config.toml
d_mlp = 1280
norm = "layernorm"
norm_place = "pre"
positions = "learned"
bias = "all"
init_std_qkv = 0.028
init_std_down = 0.00285
optimizer = "adamw"
lr = 0.00175
beta2 = 0.98
warmup_steps = 247
schedule = "wsd"
decay_shape = "linear"
train_tokens = 773200000
Each number is 128 + 32 x the weight over its row's rms, rounded and kept within 0 to 255. Layers, rows and columns count from 0. Numbers have three digits each. The size before them is the row's rms in percent of the matrix's.

# down: layer 9 MLP down (transposed), 1280x320, rms 0.0764, rows 904-946, columns 0-159
# up: layer 9 MLP up, 1280x320, rms 0.0762, rows 905-946, columns 0-159
down904 091:223101129112128126130121158149090160125146129128129135145092198108156190103191135161169130114092161132130088126096143165133175150111140128154103135102100111149124103148143182087132124099178149132152083107068095120100124077096120128163141129146123076150117104140057145076143131071191127092060177103101139134110159200125139175111216157110141088096106135125111135141106102160116177188100147160121121124109116145068104178135115139158186137107122135162114137142123125097165171094134077
up905 096:138157189086163084085146024150107084084140129111096104091171156088105160137149157093157118168129122136176109166121139104181119132109155142108128185103169122147123127105161206120100133164112154076143126093064105120090155135153074118114151119149074135134113103066063054159148140166123131118139136113124177140108141130092162171150100101182127105146130092191112179080200122108119123093135130077097184133136161117141152158178119177183151150129119103101162174162142143101098117139130075
down905 107:133134148102160184131130120133085060108137137084189129145161119111075181155105110154112110127098160148145139108117071148111150084159149151125113100199144127172120125114108205137099139119170123103151093093100119157122113128149108147169207186059143116169133073151140085107119200175173114105151132121093124084115145130100146080183140138065088082117189085212095186086135112082080133175091150200121108109142132102185129160136154138096136066155094115140118156180123154086076134162181135
up906 099:087060143133152124182137077111133157124218100086136075131089185136152137145141153061114151148096147141140155109135113122133091049122220098126126107062099141147076122155167130110099125120106118137156114133166157054117137134116085172053131147136135071141091144121101137127169130142134048130173180141140153106109138075048124097076155140148100091071139165143097084118167114101187089099126171078126144152149153171110104141111116126149113086065128127070147132136096141160147129093095061
down906 112:128201158133123166135151126103105141107100142119099126104126150212115143187079115130157143143121086167078139155102076117080118175145100151119186153125120110111150111127163117163058145135132106139114160182129098085181113087103114123148116186187111109123132135204095121121163118142176096089141106166095146157141127131131183044078133185171091114152071071128131140138171124105232123079165150088135177109070137140127140118130120152110091155167214092130170054103081123167128167130138106
up907 097:091106147074119125130100111130154129156171131142145075175112123103132119101194141135153113167195169137127150087166135131178141084105155136123181146164148126125097136117102103144150167129139137118109131168123113143123175111161106125126133113113154075134132139100122140090139107158128132186176120169116164113104132148184148143178135094120163142181097111104146111113171155077172138058144125041097107117080159121164202083151171116108142129134130097101103103109119136156107177177172134
down907 092:098156150131129133166148121115174096148186043130118108105122150146147086127092153181111161112129098093126188176167127161086114130145087152166151104156104136101108137104114129154179169148100140091093150131141196123175153111124086150132198169120117170130125153087142141131100166100116152119171088112148127134139096113127110104166146107114089145162108109094149092118107085120122165115113134054073166126081163124135112097121161126176147123098081172086082078073132141180070190194121205
up908 108:141130176098080203124218087130168075141181117141132127164157120096099120154100140139094092103089105098169143121145148099122126110141156117098194138124129093096105139119113119102108126165113096097163126172164154095125171073157096132154150167191156057104135093103095164169146056153152135091147144179143116111090103158070090146107104190100102097159134143138100117179140203147171143106109138127154125131171091115106105129138124177148133168157121103053107100067089065140115082160084067
down908 112:137121190099134126111122114127161145141121151093134174088165131119149140094135143175081136100172119120148198107148111187120053144095123141159115173134122165151123113112142158097132119103103126165077111080151127158135092104165080130088158116119093070119161105112115111096090114143164138087124212120100052210135127120153145174102033113115157150126164160105129165141175148152154144150066116146131125148132155080094168160151115116115184105105183119110115171118094126128085144160174111
up909 100:072121110141185131164071165103096171110128126085141108138168084102129130141116130097119177112110171084141083173148159098155129058109126112160089135154150149115154137126119164095059190131107082148159101109108149125126065113125116155131131145083160152111167122105135099092130088154078128142102188133120173122160134133143157177121173150073196130092137149142080112069147208100162106103156176153132077120143153096134162073144138098180122145080112117154116095122121120138150153047086132
down909 106:140121109136103164152111147087177166068165130191137104109194167084134145134123143064115100096092098119100142175108162137196138111141140149164143120118144173158152133118156132114119074075109154085135101109147124158135088149169124102126157104121139109093107123133116172147156128131146185115081150160178135094156187142135150183122117122125118145169112093188067114154103163079125113113112066087112089150107143158049104115143149148161136151120099124150094131087114115123154085128059113
up910 091:069122115119095102088094121143100078100158127116160120152148142155119128150146128115098170101088102147152109163119135094159226123106130204118136082121148124080148138079121157163108138139163129126099059126086132085081120174178137134118160115095141133175109152100093133134097164151192097160141153103133123128108083174157141144132135113104093148111136207160125186107157163044167208078150138152158127129130136142152121056120127134126124095196134190192090142147167111121140152086107128
down910 084:180146116120171120125135119091189136141139134130176128122171120164106173121168157128143116171142098140113124133131158174136139147079096150130140172150186122158141093161183174114074113127137131138165091140156097102091140135127101098157076136148162142113118207115123101147113166117161145062150144160101180126152156127117127094110140179133096051089084131170133139204129114131120129206116173149071128122075095130103129163152143074109139109122114068076082102136128117148090082107103120
up911 102:113130102103131126121105088108111112101145117119102158145126170159130129116108153110121104132123074146089160185165081094190125114119138079138069125121175069092180126098140204070113129155152188092098170188121163122104184142177138173098101122111188143152117125102104103094108128177124104196155125133132119100189079162108142143185079115167099094168124151178124168149158115145102056121098126130111149147130118120105196146179150157198092177069077154145136110186117158137168124191128118
down911 103:138107149155105053140103149130140132144127125130124153151143105097093158078117093129136097104109159099159112130122160180156091187158108107075079151044120125145124137175156134039089100140092133134167119180122162196123099167123077094128130101217146147086094110153150179142100143169115148109103117119143146041132144107117137116114154111128134147132181107088174082191099156071111110137067093122146079144096170146159155110186112117143123163171144101080163152188184103138129085128114128
up912 097:103133093073127114128134144113099112177146126144111194109096163066069088137138054132111093159162157114118098134181119132136132074142076134094149147120134141141080154145075123099037186112161141094180170170171128108166126161134128135163140129118112123126175161080118104086182075168071123122122079107107123153144123119108215126085109152093124087094082175068122141044132132158156071128123113122187128188130094154149167068158141164116117097116093088100162135067096142095130119143183183
down912 105:185089149176169153182127072155101133099092124164089094159133105150077148174186148118163102168164138074108144120167116133094109089160178111152115125085097131143163159141167117187135128182102073119110096187167162100153142086220126123123126157075150148058054137135070110097206165100029146106153121125152133133105111117105155155163125147076122085151137114080143190099140144180152147141082133121140150130135113148096130102140142112118116127125102101162135174105123043146188108100151111
up913 101:106110092131180144182145101133144107093166122135129132106134144164115130119192081048133098150144062181136185108171127123153094122111125147182132080069185068160093234172082127149085104177093163123089115143093144151082107096155083089117155098147078131090113122096088164124178094198122142050071150127113104107104124138057134124117154184154150075161117169138131085203148114039187063125098112085142108068122160128146155114125137161083068168100178128104193104143094141142140134140054152
down913 102:155154105127091078126169140180105139081121123164157118102160136136144157142112138144117111156190172110140137145041123128109109115148106123128127119160065159121098137174099188145181106135147120171107131101162097116144146158112131151125114156207144134116076126188151149113122113132074115061082168181169101196080111121105121142154083113159121149170091149112175131121105116090059155114095180102163170114096110174123141069142099087164166129138138129151112167093134139118102142162141067
up914 101:115144131145191130134179148165121136129104162097183077165092127109133133124227175137132108153115137160101091086130131114167145084112156103125137154155110130151166125122163159087108098100167157173123109119173136167095093138118137114167073088130176095122115059183111129100118058078140090111128125185154166143156119098139152098162222116180145183059145123128138163104131136100168106101132126119087138118102171090120123065108135156158148145098142129074142108127126146150130171091140149
down914 105:124085069098184165128093076101170095118129173111170093130132087151089101149104124114153096066131112122091133103160070124110092107151186185135095144135137145127166084165130157175154153069122143135116144093054160195097136118114176161173131130063082127122149067105080105080064141098139107188135121143102125142087119102099137103139164106099118102147114159168134090155102112182113128180125101191089139155109176156173119119159159057152156155132104109143152160161102123137093147121127114
up915 095:104073081106175103089202110084132154160164118123120164158118142025137139158095122178136121144165134089220148114197141072132181070156113129116117140136135158181124185128091126138113119100162115118143131135091138095154102159146120178078117099138123104096143109134139148107135104086150151142138154169177143175105095128099080109144140110082107095191104171166121112136089101164066113108102099140097085133120124127089137106148073211120132068096115095162154082094097114124156153189111116
down915 100:124159164148161112144136070145129095053137145122125120104198116182163107131111129111110142104139162136099116185148071155112142120070176124124072128069067129089135174147065147108177053099148127113153149139095121042199129137100132147128148123084087194127105096066093111115137122176159110088078127124083080117063195064152112099130178133108140122073114138160107129146136124163148135177174084120129144117121180160152126105150107122162129115178153133117155144160151127112095156108113122
up916 101:124112179090060158103116208096145156160147234093156131123120145104132089162159153146149127126140121151161178148043128113172131073139161086123181111092138155018108122189130164149139137079165075116090126107099164049125207069179109158122129133067162152113097103110116089106196145166082127136144172146105144135103112158120130097134157141174095088118197148083118116191126140093130163095100069143176141124161100105169118122134136100139126124130172121140106090145140115109114148127155113
down916 102:050110087107117129107115152095137125110171110115067153169109135108035139103177095144151177182146130093114166112124148089114114157103139087089109150148103129161109174122160139117171121110139117151184110184109095171044070189163160145119102095166102142153096162158085029117093197184113056141139137115137152178158080175163113188097083074122139136118149154136178119090150060147103107124119129130090126135193118167155140088126137170138179127162127134095132144097174108117100136104171167
up917 098:127101111098108128111185155125141114117109129098140132145084133092108137129174090199127101104145118154189120127228173117063158173088103136111109155144159109166149110150153128091105159140065089146164156162138138141131081128179097143162107152138143102125160124081135120067124142151152142157145165104112131083140083123106134136184130110103164152089057118227154080147178169158120092122084138088147092144148154081158164174117123119128108070119134141098158125081125130147179134104119116
down917 096:124152134095098109140103140095165076132129138125101132153182115192146116128113114069150140146171124091124157158157105138101160157173136071058126128079096166119203117104065086163156148180179132100053131068137107155076154083085156165143187116096155157127117141128140143156152121189098117129118097081163046134123143102129139134109113144133162096129110144094083084092108124143130092162210137156172093106103099103110163142159080156144216156106126142166113163100142092051106096142164091
up918 100:108111101082104108151178153118080076106153129091164122055123117130141125099202089093174150157106056082149091153171159075097144129185111001070133130119096135225141096126130121134068126114176104176159104136133142107115113117124062150092150178123084137120111134114084114063103129120099107126185150129115157098202145155113146143144163151129119070144122133130073079082100122127142057100115119147091192124131128090141149093101148127131075178153112181139177115107121137190132150119127136
down918 105:090102079139136159180099145185138139117110115150106150103069141143168052154131155133118186190101110139153182157151140174122095141124099127147160097097135118054128109108172084161158214136110145061122129188128142159110124104131102067141099139134145161140176083168102106138107113144098127134142115157115167084160085173161092095137072073112128170178117142040091140161107164071128110099126120075144123060158114145178116156082164152083143156126119169109187057083144125083136114081120120
up919 101:136120105090144160147117145165183062138148151169100143195059125165156143136225137093113077105142100106108094148147132128097097088066102044073205092140129116104173148171140174139068101098197106116151156155166161085170097139116179113118096116091109146107108124120180095098139148140069134059100095157052188133175123121188131120128127105158185099203107130088146147042162131132094126103118108124150120152147140100120141143126131115158122115154146063119156178154131103103166096130151064
down919 099:131124164119121096095101129102129104176090113119226118155185151166070160112083123110101184202083126159126140171165154118162146099150125150149113172136161140152126105110061111077137152132034126096136122120124123168140115090178063111113118088187119178114177143128051097101115157178141157112132183126117114173128099091105078104152164172148099144118178137103103063154079142103163133058118117184126128147115124101147169101138115097154128114088090145125119098172118135144074134106132133
up920 100:111146157094132108088102184107117141100138137087078133136158109140099162183110118089077080133101121094081053192114093115140132082137084103161135119086157169166181158128149118118043122215194128147132116131174141157154178162123166153089131170106199153184168092117171142144119111142196063121153131149139153154153125114130045088159096152136183163137133160116169098059187112088115149129186149138129123174123128103122117117143136121103096119112141168111119110146114120137140141100095084
down920 098:110110131081130159125176157158137143142140130133165099113117095126148096122104114134105115113141124110153102121124157122118130139059113120125149104125118096139111088133083118184214101127132086137131110163100176124131065110103102126145106157081151132137169122132100094141130121059089088142154200117138133100095127137152184202172151139116141091123100117162151122161111118142151108088151083121082112126118130143121086155084109046150142102167125190060072178079170136178126098198134218
up921 096:080130079129139117113157101132045081112154131154099138115171150170126117157168110115121149122140117153149156149114169119143129123097096136121156131125135126140137235135128131143152149087132137071120112099163148136122178045129115121115084175133142094136149093126170193083118123139122140130111179145114141088161176225084142115136147170172140151106110140129146156192152118160153202097101155155129105157143093120134144113108109122120136099125158082148178168151081112135109147067114136
down921 095:115094117141164093088116165163138153156093125101119167200148179131093179095121116099169134084094096154113151117168112135135132141097110107115093167095087104063166050159118148132149205139105111082100105154107139156153115150115167115136105121132186162131125177155089090178127190109117126127145098074168122116099099110177134172127117105158133183112084158098138134149138112148112170162079124085038097105101158145122155106057109131158134123144108097172156162110179132099136140063166124
up922 095:129164188106202130171114098159118158111155119137133118120062106144067132106126145133158058137169136087123127140124081101130152139173133049166105088077116161086084117152115135132153119141198087069100121107063144124105130066120140054123107098104173103156063180163159159128115109208096115127128069155120098145137121119148174156169139141127153150066132179130105104143109122141085113133211107117144133169152079142116140106102132113158115146129167114170127102195116063189121177154169085
down922 092:161080121136123141084119119119121076137131092137120125208145130108110077107163152105098184136147152101154169155082116124128067129090178108138184127130065164140197134082097151139127142117146189192153146157139122150125107139140158118155152156093123117124182141132141101117142172080118143100116144176151122161150120115138128026069165150096121153112063071168114133165155136081151129115092153139175068115117105172149117164186171172181174127132129157130126143124101155187160155119076099
up923 103:116164120094124146137088124142133125136129146167167088157116161110167132121096193092165128087081156110149108119111136140149114090123139108164165157153178162046147188071129115094131157141186070088143107173166138207173102130194115135141180136067160135121095109108112121068127136129185112197022185145056108089140068129098153089159202183156093108112173156089138133194130076120093160128097132132089099131122137148196098129134121148168170106110106127112163070099082123108126113115136082
down923 096:114178090088070109153076112154116200133117097145155114111167068032129141139172094168151145064132124144161150165116129139119160148098117088114119096163111088130119135099181133086111184131112127074147133168169100178095108112121093123116142099212118123110121144092112126136110194165103123133169099024103172155157165123074145133143130130132120114136126118169128134202171118185118162067153113130115083129084133124113125113131130181116147158088125105175157118117111151140147138127129123
up924 098:137161106103122116175167107151097083111100192093144049146152099099112163150114101152165117113135145104141100182103142076121107142119126111179106134129214090136147141159207149164055162178113108169134120125155149159132153101144089115149136140138119128117136090100053107105108127156116116191099146160106187087152158140076161108135141087108164109149121123144109130078130136113145078126173158091195128169097154129136115084169174145138115125116112167174076077127175093106158161168045145
down924 093:169153118096109151172166089164096146129070132124183111092115146146147116088122153118124132166119131090133121151130154103130091174113174165167185095104135123140140094113222118163162150057172125158125137132141140135085114132106146102162137105075141102130090163140075086136130107047146138127152100128079127076139173111177136154182118115133142106154159162117084113100135081117069088225136139119090131133144101112137121125177130071110147123053087077131126085121113079173151112172146101
up925 101:146138118134150180156115135181099137078124151167062159182093137105106150119175120179121151119120162161137072139115115102139136141124213139084182121150197153145130180126149152141135187120121165091111155102153149135147146057125122176039072146106155107192099093106119125131147096120123133157106165170078182098149156120137116099150148113085150146088112171105091142123080129095060131139148149142139146125147124144156143083092106133114140091098155128109116157129150117139089165125147135
down925 099:092105135121165168129109109112105111096132110197081206051137120099187154169088158156155120110065091129129164120137086143122056129135062094147096120118131154074123169119123104121121170119138171181106099073091226160172117121128123163098196088083121146122114129142078111112072105103151103116115120084125116114109125201122134176141123195101133121134175098116093175126152142144160115044107152153145093114175091125113079123120124169129130126133131124172134073121151143108110115166136213
up926 102:113184185122084124131184159107091094127087110108128121193093165099131118104137133102078133160160102161134130129216113085094211100145112100107143171121161177117150164156142104123078090085123144130149178184133096153158103111120095090115169148121136111092162169090100135071172167125124149133065144143102117109095131115103169090126190115136165135121149143102162089101103116123158113124147124120158131145144104136159108108146118186121189181125144157168142135102102135124107150093130124
down926 101:057175091101134153082141110142118141162093105130106105131155131108101129122108138144137173135097132132103153130086134132172063149118197190083134160140085131118113071184185095131102155118148106133131160084124091126166198139153054161117168132103152123169082074180153161091166164115150107122143111130105129064099097127156144192080162105135126156122210126119141057107115146093151172089138152150103184141066124114128145094123124108122106110147109128112126140123061107154097150140166139
up927 101:109093068127125164141117102134097127106088173145168072146075167125155136177182110163098126151203123151100153104128136111204178112070118089113076158131183158134168115141142171124073138117190208097117126152144155097094164134131088129130121182131168113056149116078167113098161132122045105090125079158148166182148196166169102098088117140191077101154095108159110117112149148120133150111112124124046182170135128093151110142125101148105081125150133153153097160116088112158161139173169084
down927 110:167086075119166167107179099135139127134218139143118123189080134137135156119116136108131151135126174178133169083125136122133122108121128129158108115130099128122140121185153113142081125112141109126170131185133177111129166110163130157129169148116043153122175155113132079082161150070135150122149152129161148168100147083106168109106163127112116177091082194113111121161110145125128160025103150123143153183118132144127141139111136117120101150156109132126097166150150106161121173130186108
up928 093:121062129117142109159102116107129160144110125081145134179101177173110141121175134095162081126130110217126062112165109119160145082120178080175098098103101137148114103099134097147080150118098087139133046140162130125125085133142111142110092139104165156088113056060136134084228099130079136129129161102127107106151100186158141102162135115139154124149145118105079079065101175122102141098164137175139114147143101164118120113124102163106127085112109078109172180137196071175145095131085068
down928 084:190142129150145129143116129097122151107113135144127139148176054116185095182134199148179104148072194124115115120173155149152098139142082152151165153139097102123114090108130207148133151150127143158141177139142030124104120085058095157150138177118160102128116168087132161155102134140108108129127111162151095153134115167181112151119118151085135105157107149167079173161108144172089154115106115159091181090109163121152143124129135151127170036102166087141135090111098122150100100132146142
up929 098:126105132164140222202180105172126123115172114166132123103147127103055147129156137108131144108208099135119118128106131076146116117131081091047119131088125074083138109153113125162118141124131101071116111133132111121117168113101164100131175221152163123078084107115126182162159188174151090034155150163167104107190091156144144171134168106159136111172120191151131086139136142148159121123108181162165129129168107106054092116090134146127129164134096109142189071144151159088126123084148139
down929 099:202142123146165108097067079127117130151099110110177104161133135087138163118134141105092128160135166172126149159087149148146178171148180093157154117158092144097189203127143068099151141138158104142146126144124061096104081126122158128153088098107123148098113130077149140106118139098166132098063068089111127146118111150153147121110087130091158103112156155131139162129198104121084172112155070132170158121193138167175089175169121180131162161103174207152105137154124112122110164123077104
up930 095:111110153117137157121141129141123100091149122138089149122150123128174088176119136174156146123179053108117153108124077122189097087159122150203146072145145144137183137117109114078098111118148098210098172100088133104115125156069110117138084124084170134135146098100084151011166109148122124117157136100124162078149085152139095104162117147063105072144180120167128165126121162077210112118120111161118079126120194149117143138093152096142161164173096102140137139123126153131159145078119127
down930 093:103136107079112130122134141122111146156149118087074125101153138171130110081124110177119123126168137137119129092080128082142151096116142103018198094129141068165131134129076089140150121111093120088154112115169118104125152113167176075125095157114174095169089090169135156100147144073151102161102126141184155092169103133161165155079157161141123157132114206122095134180068126109056122085174139112198167140104167155089062103110179146079121100115174141075088147090156086099172145117108119
up931 096:121135163148099098170185074107089122083142124111106134150164123105127085172160132133211117130165150173083171061181145089140129156123121161154067125085116124095139161181133116109055138092154147141081097126130141107069174134146091154115177152147116122082114114129147185132138118166138129092106176070141131091113141193154139090105133163136083138165071145189152074170119082100132170154160062124128155112120157113136162096102123104133128093125172110110127140177155083127163146129110143
down931 098:026200112114164101037105113164167061147107103122070134072102186140130116165135142091091083169123127126117132170136093107097142086098114090066143161147133124101194137087069177101133083167102109107118104126185201114166169113142120160074164131097114172177093104108112133156117116110119095150108088107154148164146114083197101102143133140154080130105104137129110066128104146124108128040111123150153119130156160145104096188158136138117093137064085177144155112097062155112159105079117161
up932 098:117196115149142131091135147189128113066156119122116097130111147172127182165054167125064096111167126090129133148178124117086112097147134127082156166048114141105114139141182077164131153151130147145101106149123116091127094116100159140132147139140153138128106147125168101137108120119127111169114196124106187162097119098169123121180129065101177120095133156138095111123123125127154124122142099132145065104117150151147148040123073119150119131133146158089090125102106130166161164186147073
down932 094:203078186138192171154114085074113127153173077103149141120204076127067147164152063100129145114096078150136106104148138119177100129146181163178115126112133156138126139127087157123137153018121149131113154157144100047208165152082158129139067117135111118149153144117111156091102117094147146141163119159134146179109107129097133089149108167097158188130107145145098073129102111111127100151162159116139195148168130121139105163133194157147120161127125143166126159163087118081131107115134126
up933 102:114098142078110160115185127102064102145173154096114166090093134091043123148108109153184109145084148080123088168162092131148123036126079117111128143137115182156135082158082072155145078118130085134134151143134135215151127111159140097151131145125133115115166158159114115167137142074160085149092100184108109044151140122094126102162195109166107134158154164123116079139096116164141105122163084077097079139139148137138136065092097149103080162133079158059128053083093115126144138168185119
down933 108:077129142088113107125131172126073109161127128123145156122102173158169167131162094137101153171132125172063111099079095131131135092119147142145094102086135127179119131170156084107097104166074127098112129114074146107143189157115150157110148144053096087122060142124137092165157163135163127102126162121139109131116060145139167080195122132102161103140104122097153200151144093136136149114106118070113146157161100152100132092140115190135088124164156109119138159158184135103119138130159097
up934 098:121187147093141122148165158103119093097145139129180130114101099096174086143136115129105100155163119144136120125158074172149132091131096098051110134165189153117205119103118099135066141128178076083128132121112185121124161095175104087136141136066139152120100098133107197048119085143100121127118153165137106093104119089102129152175109185170124073183078154107098107126139161093131175075132096148122077125189112104133101124130128066133119165160158178166135111084075126119141146098153115
down934 100:165099135068165114137148169157115169088103102098172152095088113147138127094124138129080158144070135134071191097090102085119159127148095158111051137184148072162172146125162167159151124119069105145119107100132163091119134189088149116123145111131168204104147140156190155078135147133112140132143112091119125125154113150097127159096112117214139089065149120124133147173127129090103140140157050089135069089151127157133079138094133142119151115123120139102113151096142202179103150148101143
up935 099:133126122089168112126119202171122107110052146128132170233102163099130158142116115139131150097179160138133128162125093129124134128153098135105120148111126124115212159136209084076031123108178115147121130169129168152115132113145127170094085146137078147143123142114167105095100199143130166092138084147065172083112123119094116159147133173106138156109136154154089185148144133103147163117141098147141148143161118154129187089122121115106066136138130138071138124149099044141174149158123090
down935 098:180159154094084115128118123136146137114107122158131111080174153093092134115165096107069133218129098163128098088187108126115124107160117105176093174171124103132151112132105112142179127131104087093125199149142056128117084174174150096112182134110184144102056112174127100087189091127129142179155103097078082131077181119190147138152085118150096154149126146052096119153107127118053114133131121141108102156158123102101103129124097075098159147105136126121147169129170183188103142097090109
up936 106:120111102110150164124098164100150140146132118137121123087157104128163110084125113106104097138084116181127134121154045149093144180085103125104161159125132169188162135140149095094105129137087187131130132147162171088100122156117051129167144122144128144108099096116098106170150111127163072192145193112098112137179131151147144161152151138156187169082112097134120053131094081124085093123171178093145125078109200145079086116128137128124168139122034092096157136182101171176130133114120176
down936 107:153101104115178127142138153158111109091086131108145097156119114143107105146150105136112157068173133129125129069164122043099171108084182132163142155123114101141144157113142131146135150122118065075194098147119137125148116096146159148092154123126121096187108150136181121127141128201149153108116121155074155156155161154168048135166109112100097171103140197121098120125152134200136097221104133127109113135112107141197114136105133158159072116173137089096165126139082132128120084080084140
up937 102:128087104124163124113150088122113131164187191071161074160127157156101134121070157121127102113137165112110092163103127150139109132132217096127138120114149115092075151095115135153120082139099047130154120165106138143155167123195006127066119143123104052164129092116132146163133135180101117106147127145131095099130137130121185130122084195099170125141159127112108069110092129125112135128080135112131148168101183139147109113152137135136135119122168106134113122096046170164079147119120115
down937 102:108130059143154164048132099139153089090159177121144103154188132140073138086112181168144150093133127133074090120127163102126132163159099143184192129141175088198154170144130113134080146136179166137116137113131153102058110154121144072120122105101103152067118118141200094147118104209076150123113140140103095119135159108125154092148152135061091148117155164127108139121146127174127118145167147139152124105116178122121090115169089129111105080125065103101117104143138152125108150046148156
up938 093:123066112065149147120161148099159142131178152111177141099079139123080084149166106137103152150145128162105136135094166125130172143062113127148080179108096064122078159119090175099122192167091109126105186189133132189121168149145115111149085109093052110086097064142100118081215088162123113109108093080122182074147148136151128129155146152088113062145142102094151086082166136164127090104119119088149156155134124129124088131160106121145085121106111150143151136153122139126122139203117156
down938 087:145144106082148112152104137190124131113125133132090125150112125129166090138098166110141140094138136074097128106165087168122138146135080207132115138126128166170174090087137137137107133092163139145157098156106052118148132112138116019166147129158139100156196131118172151128058134167090107156114153148098152143155118161082112130125152106152137160150204152160125117159125145102137103155070146108083073076164156133172178105128154129120150136108146108135099123110162076119132107184109149
up939 097:104177067080160179130091162116130135141135154114143157136149071084109148169103073112144086116123132126143134118173121148117135070045145079102106140149147117119113093149089078123080108097136099088097149159115166149138094069154116079164132125143134109104119130080144138161157143133161154062152151133070157073158109110089157139139152135114103145169089145140176145169162189113116163092214118195128122087143148125087116101158150107094081159100129136162120116136135159131143140174149130
down939 098:163101078089148094149199142141155077119072110073098145116122142144103143075052129152099135160188137096138102116107096075101124148135085058106143219195059120182101103150142142096190106118062135145198095129166080099114105150198153151148153154127138115111130151057115123084139126133122143146180108130158136139143134121119121090150099144149138099090141154079135217149127126087091087073133171098125116144110084171138178136118145154125165184103147168114135106174138174165083126142123154
up940 102:088138146118173091124129100115121128141098127035159100202117136097112095150198118145106088156128136128105089165169110110124142122116169137089139102125186144133154185122108041090094117120116147157090065100194123127175079163114068128109105166096129106141104095138134155107114070131125114125157125147086176194130223169109099130146188151111122187121051124174092114152122083146071084113149156142150088104142166167164096141090109167150133128118149153122158083093139118122105141125060151
down940 095:060156130083104059120138123101152102135106109107126137107188138110111123122075141152119175074104149125107160107117148081155118136149110038153111122182153107100109158157139180115144174209159092160185128126126130143112102130088129110152192146117129155111156103118131147165117143133115192145116104107133127147117162158144095133122129171143128122115136070031138121137133125130134181162113148114132121143144148125194163107179122161148111184140099100181117098164179099198102130165135139
up941 097:131117155111152146092122137110134149171150155110207124085103083086081123213149141127114135136159118106221084110093105098139194128104078117116074155098143126084120143176149105133123161138119095127163140114100147099134086130184091149110131146109124145092099131109187135134188093165106140094076164071093160100166123111098153151138117111062138054088166166199106146116132169166119096114111143089182124168087056091086116163143101141097113107168119111067146132147157144127123163112149106
down941 100:105101114084116146142122115129116074197125139157126173089130195104143088114159150115133129065154103136160169075140099169078131086137112146166177107127123139131142096059111128128148080162095188144119122154113161060144106077098129131158197146101162074136128138135123109122068130094109170143098121106179102061121186163108128094162135181091171164134054067097147133135141139125092116139149090126155081134169175120177096164154100124177119121098140147130126061122169105129105075103098149
up942 104:149207102148097169139136130112162120089142139167131134106157136084097141135103134129105188140085102167123139098219158122138116087084144108128134113083152151096084214123138119153094134184176182091085142152090141214114150139139128113102132065129122132078040108084136108097131155185104125124169165126187158129159160154182117130094121127113132128151142190090071072201157155105103120134132116128160133149110130133116111116164032141120068087086096209162132146126116133170135143191110081
down942 098:107161149127151129152125141159064142142127159196138120121101145139195099122064176165112064100166112093110107125109157114064145171151154127139165149153154124092130113086166084169133136124182113126093157154147234134091155086115176117077155116091128132139078145092127088098133174105163135077137068097197085110109094092165162117085105194113145169197128089101113123149173150150145182090053139160160119034108075096109125110150115087104134134142171126092112168137116098132127099137124131
up943 104:110128100104160140097163141139135045094147157132141120182078176110110144172124043148056128100093129089106148106188089096135162098136113129145087114129082150126131121139067145181127103140106092135119160105085159125098102112149166153076143171137152146084139109084158100160167112201076088127040175122158108131153122153074087136153147104114181094131136088131092164150134131188144099106072143138119084133138145123158136099141088087109140123137075100136150117121134132137131222185103122
down943 105:101115164153159106084166134165110148098135127105168048184137128166164149136201136151124121137103113115175130130137119135113147126144121131108133072140101141162155173100140155114117104096134160108066160091101129120107128113109165125134114158037184029085109160081135126071151100145141144082159090133079025101125199130149189166109103115075114194106099159138183143126105102138130124195123098103099155145213099143105145163206136164147077158153128136177137118073157122168139139087138133
up944 102:086114176134067099150154068133127075141203118152129126150147177132124100118177097188105137160180067128112085146139139094078174123160100153047101117119133123159156167137102140091090168147165137115108132157170130194119101095130052177102149168141187198124139125111098148136099138094170071108099177141097102182139107156134166157094145110201161153059106137149105101144146150119125120120132121116140105127115136151081117135100070145151143124120182140088157137164101127168125085113175107
down944 095:049162122117153016125112095141123121088119120091136155144128042159132104107161148113084184125142093160119116157148134138093142123112148145108180134112103095167130154117129124171139140166082127150155133091152112166121146115112167158125147129158130092139109174085154127143114123090142098135127111138123051186103147086164125109198163058099113172098152100195191163178099068089160053110174123082085165191109178114148130105162083121101143187118123164127112127183121117148182090109102133
up945 105:146160114097130143133092138162134105080139165142138120138102129123163148185135105125153163140194129101180074172153113062130133068110157060065142100100102129091139130165119123140108129140157124118132140107153151107141129093120083045120138109153097106148135079124153088105152105140127094194112177109096146092132120094164117101107184148151169149164127142138051119096109076152084093101135124102153149143076123158096124117120135084103161082125115131131123106100162185126086139194141149
down945 109:064145160052135090133099156135172153148182152112117140127118158154083144120144078107133046144089144114148088134134148136118167152117160072141093151028157149065118202117080164158154097173067110122120149154131125175112115137117131080155124119145113126158133155087145136086146136079106168130113151139179139150144154132110190093178099156129204137065149157102112149131132145113148083184169162115126126140184091112127149095156120140161108119118147094148121167176106133117144118143222154
up946 098:133077161163125146145175109187074134126112127095141151173130149175051182099204143066041056121161082173123135123102065139154147133123145088132154159121149113145102116159113126125112121136133123089120087106156157130153155120076088185113114152123104110102039147101091196137142148120186119103116179184137121134114073125139121151138143129122108128131136130178158150113097100141158170087092116114130151160147081107120087124130124122140082121162149166101120138159072112120054142103126093
down946 098:222139166082105140116117141079135146122081122130128111139131066111095145159150138105157157128088139052116177136095143111174138146095142092109171095147142121103078124079127186119090166196149137150083164081165122176125126089122128096139141124109125023145173108129155075107152101106137112113172136101089140156209110117140092123136150147160188169172139151070036135104163186075128174155149150109169125115104137146109175143111147057128148125083199126158129102147223128066111130072153114